config.yaml
hidden_size: 64
num_attention_heads: 2
num_key_value_heads: 2
intermediate_size: 256
norm: "rmsnorm"
norm_place: "pre"
qk_norm: false
attn_scale: 0.177
bias: "all"
lr_head: 0.0101
schedule: "wsd"
batch_tokens: 32768
max_seq_len: 2048
max_steps: 3800
dataset: "wikipedia_en"
Each number is 128 + 32 x the weight over its row's rms, rounded and kept within 0 to 255. Layers, rows and columns count from 0. The size above them is the row's rms in percent of the matrix's.

# layer 17 MLP down, 64x256, rms 0.243, rows 0-63, columns 128-159
size [ 92  93  96 100  98 104 105 106 108  96  93 106  98  97 106  93 115 101  99  96 100  96 111 118  89 101 106  97  95  88  87  88  92  99  96  97 101 102  90 103  95  96 105 100 102 107 108 103 105 103  98  97  99 105 117 100  97  93 112  90 101  96  97 102]
[[122 171  76 172 136 103 173 110 159  89  83 112 140 134 130 167 202 100 108 139 147  91 153  85 160 100 140 118  55  89 138 143]
 [140 147 115 119 119 203 119 108  70 116 133 122 136 184  97 173 117 158 140 103  77 122 101 134 158 150  56 131 137 132 132 127]
 [131 135  59 148 102 160  90 156  92 123 114  90 122 156 138 175  97 113 108 106 135 131  91 126  79 143 155 120 115 191 123 148]
 [ 59  90 158 127  78 118 110 170 131 149 119  84 169 156  80 126 127 124 135  95  90 164 113 111 177 156 110 133 137 134 115 100]
 [ 97 198 128  85 177 192  56 138 140 143 107 148 151 118 165 185 174 141 113  90 140  92  94 142  63 107 156 128 151  73 141 167]
 [ 80 102 101 145 158 142 157 162 153 121 128 104 127  94 130 168  86 192  73 147 151 102 155 167  95 140 103 108 139 124 180 147]
 [128 133 154 139 133  11  77  97 126 120 167 130 150 132 147 165  86 157 148 139  52 100 147 139 144 154 107  96  57 163 102 182]
 [103 106 145 113  89 106 121 159 112 107 107 117 120  98 139  95  82 120 137 128  90  98 116 139 111 120 179 119 208 141 135 110]
 [166 157  93 160 118  94 194 154  50  94 114 116  95 172 137  72 118  96 145 166 148 140 189  91 119 123  45 136  82 105 143 119]
 [136 187 117 193 132 163 101 155 132 147 219 102 117 122 140 123  86 151 122 139 106 124  78 107  79 182 121  99  81 144 128 153]
 [170 123  53 113 158 140 112 124 120 127 179 104 114  81 223 112 126 155 164 177 199 126 120  93 155 152 153  92 109 132 122 157]
 [106 125 191 120 123 130 136 125  53 138 126 162 120 137 123 117 207 109  99 107  64 141 109  94 128  88 154  90 111  79 144 139]
 [ 50 170 141 165 174 168 243 105 121 114  99 141  80 164 128 106 133 148 155 152 148 152 146 182 149 130 140 104 134 217 140 129]
 [122  74 168  80 155 144 163 151  80 106  96 171 150  99  77 115 144 132 121  87 124  82 177 101 179 171 181 136 142 139 101 200]
 [115  45 160 159 127 180 155 142  88  85 164  98 106 139 105 160 152 119 118 127 163 178 107 138 101 117 142  94 143  81 120 130]
 [151 134  93 148 137 199 183 121 152  99  94 129 158 122  61  68 105 117 127 135  60 140  84 117 142 117 162 111 121 103 152 146]
 [173 108 151 182 131 152 120 141 145 152 178 185 183 152 103 124 185  97 111  70 103 129 113 152 113 143 150 124 116 115  71 120]
 [109  90  95 127 165  95 161 103 160 159  77 133 107  58 210 130 145 101 150 120 196 127 116 130 105 148 192  92 182 166 158  86]
 [ 61  82 151 140 130 152 119 139  82 100 157 147 176 101 155 175 158 108 124 132  67 118  96 106  94 156 141 106 130  42 244 123]
 [107 106 151 140 121  90  89 167 161 171 192 142 127 112 136 106 104  99 129 136  60 134  45 125 109 131 133 127 181 215 143 104]
 [105 140 136 132 127 131 126  88 143 171  90  99 140 144  94 153 123 140 152 105 115  99  65 119 173 153 110 127 110 102  79 102]
 [124 130 162 188 139 156 164 163 139 201 141 166 129 121 155 157 124 159  99  87 103 198 132 163 163 196 112 168  98 167 161 135]
 [ 81 112 112 137 147 112  98 128 113 124 149  82 160 104 229 114 116  71  91  98 133  99 131 117 125 119 162  88 139 182 158 112]
 [167  91 151 117 126 124 133  86 148 104 111 124 163 143 121  22  70 111 106 112 129 137  79 150 178 109 122 190 100 148 119 132]
 [ 83  98 134  86 147 133  56 171 119 203 176 105 125 127 167  95 114 107  94 160 155  78 118  83 126 165 137  88 110 151 113 102]
 [112 165  81 115 136  79  77 158 185 105 128 131 166 139  83 134 109 170 102 143 171 103 153 124 131 116 127 114 142 133 106 151]
 [126  79 120 135 109 138 123 115 124  58 157 134 132  93 150  67  90 118 118  70  49  83  80 125 122 120 129 142  87 160  99 105]
 [163  96 123 177 153 153  64 137 110 162  80 143  86 112 104  63  52 142 112 198 131 157 134 118 123 117 109 159 162 160 131  95]
 [166 101 108 184 123 142 196 159 123 120 146 127 126 115  82 140 135 150  99  62 113 129 131 142 110 131 124  97 143  88 151 168]
 [107 165 121 187 165 143 188  97 118 160 140 143  74 177 147 112 120  74 157 128 146 116 124 137 108 136 129 142 128 115 149 140]
 [148 125 132 115 146 145 107 135 122 163 159 133 129 125 172  97  93 135  86 114 217 137 101 153 142 192 141  78 196  61 111 131]
 [142 154 169 136 122 100 104  99 107 156 143 180 111 125  98 118 126 106 172 132  73  77 142 125 162 194  72 146 127 164  83 125]
 [141 101  92 130 135  78  70 143 109 171 115  78 101 122 140 130 156  88 135 132  58 159 147  82 157 191  81 117 196 166  39 131]
 [125 140 102 131 178 128 105  75 114 100 163 134 110 147  71  90 121 183 124 180 111 124  98 101 143 141 147 150  86 171 104 119]
 [150 110 147 126 160 103  93 177 139 119 137  78 127 169  78 153 125  79 136 137  94  99 158 132 126 134 151  97 101 124  95 159]
 [147  99  76 106 150 129 110 160 164 157 159 113 111 124 136  91 125 175 127 144 138 132  43  93 145 130 162 110  93 181 128  93]
 [ 96  90 119  97 109 120 101 167 105 122 142 143 159  95 149 130 132 118  76 174 118 129 178 129 162 116 118 175 135  87 143  78]
 [117 121 116 141 143 102 160 125  87 108 142 163 130 125  86 107 141 150 104 166  79 138 119 100  85 124 142 138 102 115  69 108]
 [119 145 168 125  92  93  89 136 102 128 146 158 123 142 106 128 139 110 170 126 105 119  70 116 172 181 109  63 125 152  96 107]
 [129 172 107 132 109  66 124 128 168 106 112 182 141 157 108 120 155 142 139 142 143 149  74 126 144 144 117 165 150 184 125 119]
 [172  86  62  98 132 127 106 141 126  94 142  87 159 132 105 133  69 154 127 118  73 120 160 105 165 185  69 153 138  79 165  61]
 [135  92 119 140 109 161 112 171 184 152 109 199 130 130 115 121  92  93 154 125 138 172  85 112 134 129 133  74  98 145 159  74]
 [194 157 118 118  81 129 117 111 112 161 215 144 148 110 106  82 137 130 133 131 127 117 109 118 138 126 165 116 121  62  61 162]
 [ 98 213 165 151  91 152  98 131 147 135  97 161 149 119 116  98 149 144 159 165  74 143 122 170 133 111 104  87 123 118  98 123]
 [129 129 154 133 156 150  85 189 165  98 108 115  71 149  75 152 144 157 175  78 127 186 124 129 102 165 140 112 162  91  90 144]
 [109 140 162 163  48 100  94 141  89 117 111  54 137 168 107  70 118  72 117 138 168 101  90 134 157 162  81 144 216 109  91 118]
 [ 82 186 106 162 138 129 155  97 129  94 134 149 139  82 102 133 149 166 116 120 119 174 116 110 148  99 113  90 139  87 174 143]
 [105 130 138 182  36 187  95 116 128 159  73 134 126 133  75 102  86 150 129 193 102 107 159  96  56 120  90 124 112  75 126 144]
 [160 179 110 173 116 119 110 138  85 142 138 100 157 177  96 108 120 103 123 154 110 155 201 146 138 105  89  66 112 101 162 143]
 [ 76 120 101 103 121 179 111  84 162 130 153 168 108  92 171 142 156 126 143 168 119 150 139 111  96 119 101 150 112 133 111  96]
 [166 143  77  61 162  97 139  95 107 139 173 178 164 141 148 186 132 136 125 120 124 105 127  99 179  91 145 154 106  97 119 135]
 [104 155 111 111 146 136  93 115 106 126 127 146 125 116 122 152 130  72 133 108 133 137 113 100 171 125  85 134 190 139 160 159]
 [106 111 154 138  94 141 136 153 158 175  69 147 111 142 155 127 115 112 183 177 160  70 109 105 147 152  68 135 134 108 153  74]
 [122 103 178 156 126 193 113 180 129  78 131 100  97 143  95 151 121 151 123 142 112  95 162  97  85 122 111 100 144 138 103 141]
 [122 121 116  88 154  78 108 108 128 128 120 101  88 133 152 144 156 138 122 124 187  78 155 151 139 122  82 125 159 155 152 184]
 [ 96 160 113 131 128 117 130 143 102  90 101 106 134 126 124 122 107 126 136 159 104 116 114 175 121 113 159 145  81 150 116 186]
 [ 62 173 110 116 125 104 108 111 103 144 156 107 102 114 105 120  89  74 105 201 179 150 214 142  89 146  84 144 128 105 125 176]
 [175 107 138 176 147  98 170 195 131 115 102  78 142 102 135 142 142  82  90 148 140 164 110  91  96 179 137 109 161 113 104 132]
 [146 129  84 126 158 129 173 105 200 150 137 113 110 128 215 151 147 139 128 115 167 106 123 138 122 162  74 125 113 155 112 151]
 [ 96 142 142  83 137 121 125  90 102 132 153 104 142 141 136 148 179 116 146  93 154 142 170 101 136 125 146 132  95 150 169 165]
 [122 134  98  96 103 114 100  91 135 175 117 148  87 144 172 138 169 149 149  67 129 126  87  98  87 106 149  74 108 109 111 148]
 [111  90 120 129 147 123  53 172 152 114 152 100  49 117 176 119 145 162 111 179 108 123  75 107 135 121 142 162 143 118 138  98]
 [104  91 177 137 144 146 147 128 144 116  82 100  92 123 141 149 181 134 133 129 177 132 151 169  97 112 174 108 138 124 132 161]
 [144  99 131 110 122 135 125 143 107  91  92 168 165  98 100  79 152  93 103 129 105 212 173 147 117  96 111 150 137 105 150 148]]